From a checkpoint of a small transformer trained on Wikipedia.
Architecture: LayerNorm before each block, rotary positions, biases, tied embeddings, attention and MLP in parallel.
Each number is 500 + 25 x the weight over its row's rms, rounded and kept within 0 to 999. Layers, rows and columns count from 0. Numbers have three digits each. The size before them is the row's rms in percent of the matrix's.

# up: layer 5 MLP up, 1024x256, rms 0.151, rows 380-404, columns 128-255
# down: layer 5 MLP down (transposed), 1024x256, rms 0.146, rows 380-403, columns 128-255
up380 096:472466487499518495494500530500475456448501523480485507512537490512555545485477490529483489445461522518465500462501486509523537477496487507484510519511487483510514516512511484479520543451486510492511470500469508521502493511501500481516505526491492478495472507494490504525500525478492502498557452499518514571480490533519496515511506547519500462480517457498523481515508513464498548469477
down380 100:513446445534514456483525501520502499485505501479487503498507526501513486450495486474501495510524481510507526483512522535537499514490464510486483518471485485466539486469487453477493459535497506519521518505511531497462494527479536505524461546576464446501469477472502515499490523453484535507499509543488504547474499506482515466510514515486473488478502485494484450440493481502490508480476
up381 093:508533487446506480498533494484487536533496563504492458478513505540449477513501509501516510472534496496471528511536492462506496503509500519511515471548521534475492490503490512482479486538510475490493509507478484470480491524537520538513564485544529478468501471526498478491483479460460495504514499496511525513488518522484449496521486511507531531556527510470453513519532524521464516506488
down381 093:534502517496468521476473497491511471468479531547517514477535470462530489433487487473491505545484490526478510495512520518503505522483469507490505527514510515505477500467593479515464507538509501506447475524512513501497510489501497514488477516525467485562501518515517482558507488524479488521533506503523474461498465471518527546477548520463500555508491456516479441494489465483501521513531
up382 106:461504508484576466538473507502528479468499456496478498485514529503494464456483479469501522480471502496503513544461509514505485499517481478509504497490497435524488490493521483504480472495517466492511498481491462499506469511499500465541533477475490477516502534501477537552461469518512502519535512501528511481538497477544529485480550544523540495513477530490508500501448523533481498459507
down382 102:489505457462499505477522511515477494483538525531492543508489479498496539522507494504499471500485505499518473516483491536511467522506506555507535449496533541523517498467498529475469489524529487482513511471487516491493494448510465514535478499497526515476488512484500512493516447547491496496483435495523462528458461501524541469513511542474524494492474472482498518511491460509524491499522
up383 106:516519479453483500528551512503527502432489535481496501492494486525458476500489502507509489475496490490488503477483506486479487502532484507458479500496469502562496455498533495477502466514481500487503562462484496514493455526520520441498529508456533563452484489429463526517486537479491472491508491528483513475476499485522519488458508496522520490482528535481475502472508532518477528508499
down383 108:533471538494502468502549499528505518511505481500476467489512567514516497501515468542509494510508473491551490510505478448498484486481503510514494519461510489483520491537511443509503490478532545503453526499454503526496512491457450469496499484497497514459466477464545520457503473492495503478510535518458494544505519479515501534479496507542486499522500490510470457506445496552534493529476
up384 096:486481510510503504553485529525528490490516481519456495497533480481478527477515501504495500492457510515487466489500512494489499518467506472462503494498474513497501495508518511464507518516508482512533474474463550504505503495532490506487491485509537470535480506539495485535506539506476522502481502502511482503497496529552507525474529538521509492505471543517429441486469527497499503516489
down384 100:484476543498510509500460511513489571483491446520498532509527526470492504533483475512501524515503466454489499497486500522499511519502452507470507536490514552502485518497546509454525498521515566491469498471524469488517490484529507516498511517529468528519487526472521492501516482488474516507567500525477506501500464464541514456490507516478527531493467507482501472510455545514500556513512
up385 104:513473460505510484512462498468537510502481493530490481516491503490528492476471500527497503478494499489485528503492471455536523489469518468510442522447522549545472488493490452534519492510498520475442531471459483498491548537514523504497459541509481468515507540512480508546533522474503491511490498486507483500476508518496521478482485543533467525527483486526521511502511505484518500467485
down385 105:477523516489486495513533501506503497501501475544492524534501516499484490542516461517539503460472500506512492477489505535444454498477446517484509474521511528502441510486473502497488503524474474468505492539524510511444494553498479466461522509538439491540480528501498497483527488507514556508517488490507531504487544521508456498501468502501488466472534483471501490525455448453507501533471
up386 099:486475502488499487492509527505517519502481474513456509476463481472539516487478515485481493489546530484490504513515489502541527505452510536503481503500493549553487498477445525499472483492510477470490441513464531539538505481470553520496509501529469491513517472523501528495466485492514551479529532535506549477510498547499488464483468526512496509514541519525518496552488533530578466559564
down386 100:450514480513515496491535508469505542479487500508483549511445472448501468477492496465476499494493457512520509512482516531496511548522503528505510491541560476462491496517474495489476518495485520476460527489495502505524489491531492488491496465474510527495519494484510474525514477531526516487500501477493468499493470488518505512540533521492538551480483506474466448543469507494493500524507
up387 115:514537505504481526461478512471524508484526523499485519492502468496520486525469454472491513495502490538440465491471469491525503471494536494509504516494531496504537518511517491498534462479502506544526509468493487524514497519515493488513519479528480491558512507513534508528489524500478454510517523513514489480460466533501518533525524476521501484493522489492496466477545451489485519485491
down387 106:444486487535483509469533515467505474502517543469522512468512513516516505519502441502533497498487485491508481520473500543526527470494471454535472508493482524454497496527536501528508499527502468531511488511502480495463492499482475499483487520510513524498493478537524509483491468500534570483469535470490501465475468524500531513478503433496462488545531492504477505535491468467520486535491
up388 108:500539487511472496514470476522495487487510519486469513464562479463485456505466460510470514518519495527489466490501520460463523477507472516534521497525458470516495501523482490510517502438499486532478517446509496498509534483532430521505492505502552543520490538464546479485461494517484495516512481467512542514497487519515556498491459487520494514464516496483494483470516514543522497483517
down388 107:457509546494495508527488466437525505488510517487457496503547474492518481476470508476476449468478534501507472544566461533490486493511496471527543490557479489499517508463483520495454506488518461522497510484506474530503556488507494526546492501480475524500516478494489542482455513531468556506468515526489512529478518545471497521506513530522491471512522497492512527499504474491490525465529
up389 105:458545499487477503536494544491536496467478474516514496511482489504494460487485491514493505500502510513453466460464530529506479538462522496496474441519497483541490545482502480479504516504514510488500515508490491502501518490455499466454479473487520485496465444498500516509511481480587513487515461482491495474463496537484456473491477470499527517458528537525493500519498440505484517535502
down389 107:472481501483505498484523502481490484537492536478486510490494474455529534504487496512511515522473495540520471533551514477542495502550563516520538514527448478543481480504546499548505480460499464504485531480432517511516506500533502501531511505510504479512474466514485471494546470483514491489553496512506496525456501504507517482535504503514524539496515535478511490481538519456479497509481
up390 102:489481456493517495483489500505482465465512466489506506508472531549491534518507478539463506478483495503542474538516494463459512480490495487499455511510474516529444521457509488477530484452484521461535447519474519518524535553461510527494437523496502533536516488510514493492539547544475502453472476491500498534511525487470524484481478461525485485457477528475499472491489495478519463537505
down390 098:498473482477506487505452494498506486505477521535473524489471478488545524480466489504471484549491479485477485463516502514473499488477474518484511515521540494523530515483516509514514465475532484537501513551468517519517503491535517532478491472484515542472490475422521508492529469520517477538492439468517501521543506519537503458497450551491534520468514526499479482507492528485485459488505
up391 097:513498495518482493483489537453533517518502494465467479474507449488544515517524461472457499510493533502522494588508474488514518469503483535519499534514486517492442540477502518444489529501533455490501472508504514492511452497491534498536479458511527488435524508509455487511508524538510506510490462485450439527533491508468538519487505490513490479510518522521484487461502511508517485500539
down391 097:502469535503495506540454531502518524479454519518512518506504516495521492509521511476522490464550451433485536512524499525529535577535513506499463495519496529525488497493527518485478492526524497525487477495521554498501506472507450507528481491503483497553522520519487502479524516484485532497527470460547517523479558490510522451507522531547517486550527473510485496512509478488506491496502
up392 096:502494487522490530512503499528475496478518499484474529508509503492454519513512495516528521473545520463517489464467483459476492497497473488514491485538469509488522478525544490500483470499508488499512468543491487496533492536526491521500489512544512477490506491492501499524489497510489497504557536523504484447518532524548507514472466475461527497481501469471499520522514550536498484494477
down392 092:495468506472502486476436517504514499504528530489509523479518473488487495494470486450487485489469464529501485496472476487465491520467528439474490519451481473522444532510525485529514530526515492496508566498533479509526517487506533494479477533507490484503466474496487444501453493488438451496467528494539477517505504524507509476506537500496476457498492520487439507524471503545470476517509
up393 101:466499500480549526438479487493480544520472514490520493478511495536478558469498466488527488515500502543536510453501462482487473508491491504502448464499494459514516525537482466526479497509480519480498518503483498452496518501521517523482527462477525527549522510498485488483512536545498511489518454509499511489503477451507488482523478531474473496539509502523465480520495497516496572500542
down393 105:520496467485503505465505481499517504492512480498557485504494492511482497470496476501482517491540475479548476549549467497477497480531499521446477500476502524450545508499476532530527523524478505524497502509481486480514485492537500476520516525481457499501492504516505515489518531498503491465558470494466539453499505496502502474496538486489527559533495512476487487465507465500536459516480
up394 097:500523483504513482488525514547519462543503504473499525495513521493431519503511489473540534442453492506520474523485492461410512501532540492505492503514513479489518467539476485496486489528541532496509499483494481496490520523488496520482459480507460508533554490530550502458517482498527508513489474490505494513465533520478528482543466541530520501525487472529503499486488510502508467471510
down394 096:466489499498461440544508467462529499520488521487521475544484490467505506521512538491513502512501485465561532449520475531515506504455501499539518497472504496495490512525475487461479478561467525532511486460495509539476513510462512467480534516486525515460480506486491544484514538518497534505480500487489478482536467525514455520543439515514518508516514516493501509497479503546510501520503
up395 100:496509487528480523520510503503519538529491517539507476499442517491481445551493519445498534507468492503503512524490547502512473543506517466476495476521511496532506479543491485505468473510456531551485517508523495537478525511519477469522477458511524539472519511497483501531502512487525468510544515507505507473478551478508498503478525494471471508497441475483516513529511501484482516485522
down395 095:473458472473556510490488514473512489540507440480482505410509507519560515528516498503479468459513507463514441500479507482497515460491483517529505498518516466487500493501517471543488473486517491514513511468519524490521505484526549510475478517565497486494530509514499484477485492472502474531518500504545543492527494498442557464489489525510511503466478497489469502495492455482500501499501
up396 106:453465469516501481475490530511494470488491472477482450482483522498435489490501534497503518512523500521510511468456478493475468479517503500490463519507427492446476472513483545513507484473528526472557462548475503474492470492548545477516517477465496542470555542491500484554513504533487499540506458486520510515499526464485535508510512498495469515498517469501503497497480469452518482523484
down396 093:573500519498463509480530500547461482460544564493460507471497523495504469474506478492466563466507523539523498491513524489500454470467501516472493532479466484534554484510498511503513479475507452501465510504469520497437518509511497513509488528551471489466477479541515482526477512495511508459482508495495468514500487540523551504508501482435499493487469538500521492515508501530491493530475
up397 099:468520537489502516474520514473514476487518498507564527532512532553527461518517485518502517531498513537526552523504477445464511507516460519487499525491474501509462492506510479481513543479465539508498465520482570468514507525552502493526499483503468509537516491548521497508494510512513450512493500482547495522442531463436490503513506485512463503533506486514534491527487515479502510467549
down397 112:498522495508533568475510520525519524523475487538496524515514541515510457462515521536506483502502512467489536488458548499510529467507511490524513467456507505518481494468474502441515514504483485525513464496474513483507512496520555494476486506537500497484478506505544471476532523540503494503448495523547506545507502523480501513555528513511528494519465529508539470497485525482483528539526
up398 101:491521480528558546498489552517526484507501534554476475498487498488518498518450501563540496492515490458480514493468504474494521486453518487514493506535509466437520457501499510505470551509453508529538468517461486485496506526500495453530488476501496475512507541460488499517511544482509495488478482489516468474469512494486491520533501503499508492509545501512484467540538515535499504505486
down398 107:494500498491508490505504504459513492478473511521513484502504486470548469497503423504514498489519455471471511506496516542523481500525520473452471526518504485463500477517508489486492518483499506525554519451510488488496492531471471493492474476504475541541468500456482499493513504528516473482476474468461488498504492503544496469498514537450523529493514554488447524517544526501431505486475
up399 099:508518483500534525517473488568490540510528475460486458470457517490536490558478505535477537500506456504486466503527477485474500502469516564495491507533460532506501508518510499477467505483503549526484509476507465490546492494539462486508509486503511481483522506517501483500526492485520486472487483513501520478494489457461491501490540549500477492519475472500549512534514464452508491459516
down399 098:489541529509483535477508484507438486527520465486483457486460519469477493473474474524515504498495472491487515472480489543493497508508473484524512510439513511466488510530526455517468454482511497479522528482474504536504510522467501485507484530510501512492490506521441463515495554487562476525538492474493514500542478434482439469479469542544459546488537488503513483500531481477542505485499
up400 093:509487484508502508512524482480510512497556522462506519550493479521522508518487533493494509486510480480525461526511470501497531501485527525493501531468500520458490515527530502469502508469502493484481530458508438453492490539506524501503477493527492546544523548539489482499518495457464494492494540494529529512518479510514474476517502492493531489478460480464491430499527495525504512502510
down400 098:532478479462506451511523519436469521482489497454489527481482464529532542515488534465492484517481492539500513495498498521513505501514506496501499487493522498505505473481466487473453484490481505514483485504535490504514517489519494499495493492460521498507518504456467522488491477490453505458514471520525485465453539521506507502514535544439542511518517480505527500480454491495508508495466
up401 104:495480460538496521530480508500517527510485438499520469546513528465513491494511471484489510512535463505443521502542497489503490486480493504526520509508471527487498526525516510500497503519530555504454516511511454536503541485468525493509530457536469531511497490498539453506534486553444499522479470502494499530468529502515492518535478492541518488499497477487513537483486558457530514490505
down401 098:477495522489462526520487521507481491481481493512500536500510521474496525470501477508495525469504527541526481461516496464547505469523454499551478497482464512462493473510497503568471508497515484456484495494505536476531535480513550510494488518537509486490504497437507537512486498479509514463498505502494491477512561458513537478495492500463493472522501470501469515515512535494546505478495
up402 102:481510470482522496477490510460493506528478508472483467498530509517486470525551496547489522511536506505561475545519548487468490513494492502536533494444493505471459475468483518499504538485514459530476514484495470471527452479490538481473493486514548498513482468529508526514506543523499470465515480488512514472542496488479579486516511480518542494531461507540470513507525517524529468457482
down402 101:546544546527505520460472494520462518471544500503533494535523494556547472517498520498498462497519501507480521480543556453482488535506505496494492507502486467508524520480488483499536494512512472475441509534447547515478484524525506528512514512499514448501530515533456545524520526523526545501517482498552480505505502526518505479518567541474482502523470489516519527483478517516538497516483
up403 097:492511546528507492568463476526520514457450515516545521516502526482534532535513506500489482488525502536489520430529473508488538531447494523497513524444498502483523521481526487464469524486491513484504477508502474527491496522518476528489503465474498475490506484486490527476490505478507486480522486498472501457465464504520539497489490476519444472492491467484518533498469511489532507472490
down403 099:473474512511480512477532519488468474493477537454496547525525471512506470500477467541458502503497471523476496496483480538465504463537530525462481493515531511448515516515497502489523512475521479513523521519484522525519485536493448437481502504522511502536497520503520489531506462527449459457516502529535485533482494504482477516502502517506501507473502510507448483509456502500519439516524
up404 109:498518512482467496519528525456490549508537466480521534503489494512476526469470505505547524500483477522533483492537525498439513529504474498514505487513493484489493533461522493506558496522517527508506491512490509470536497515504514511497493487522491483478483557520500475521517531551486517510476541528477506516520477498486511490456538511446485472495496506507458513524501543463509494531471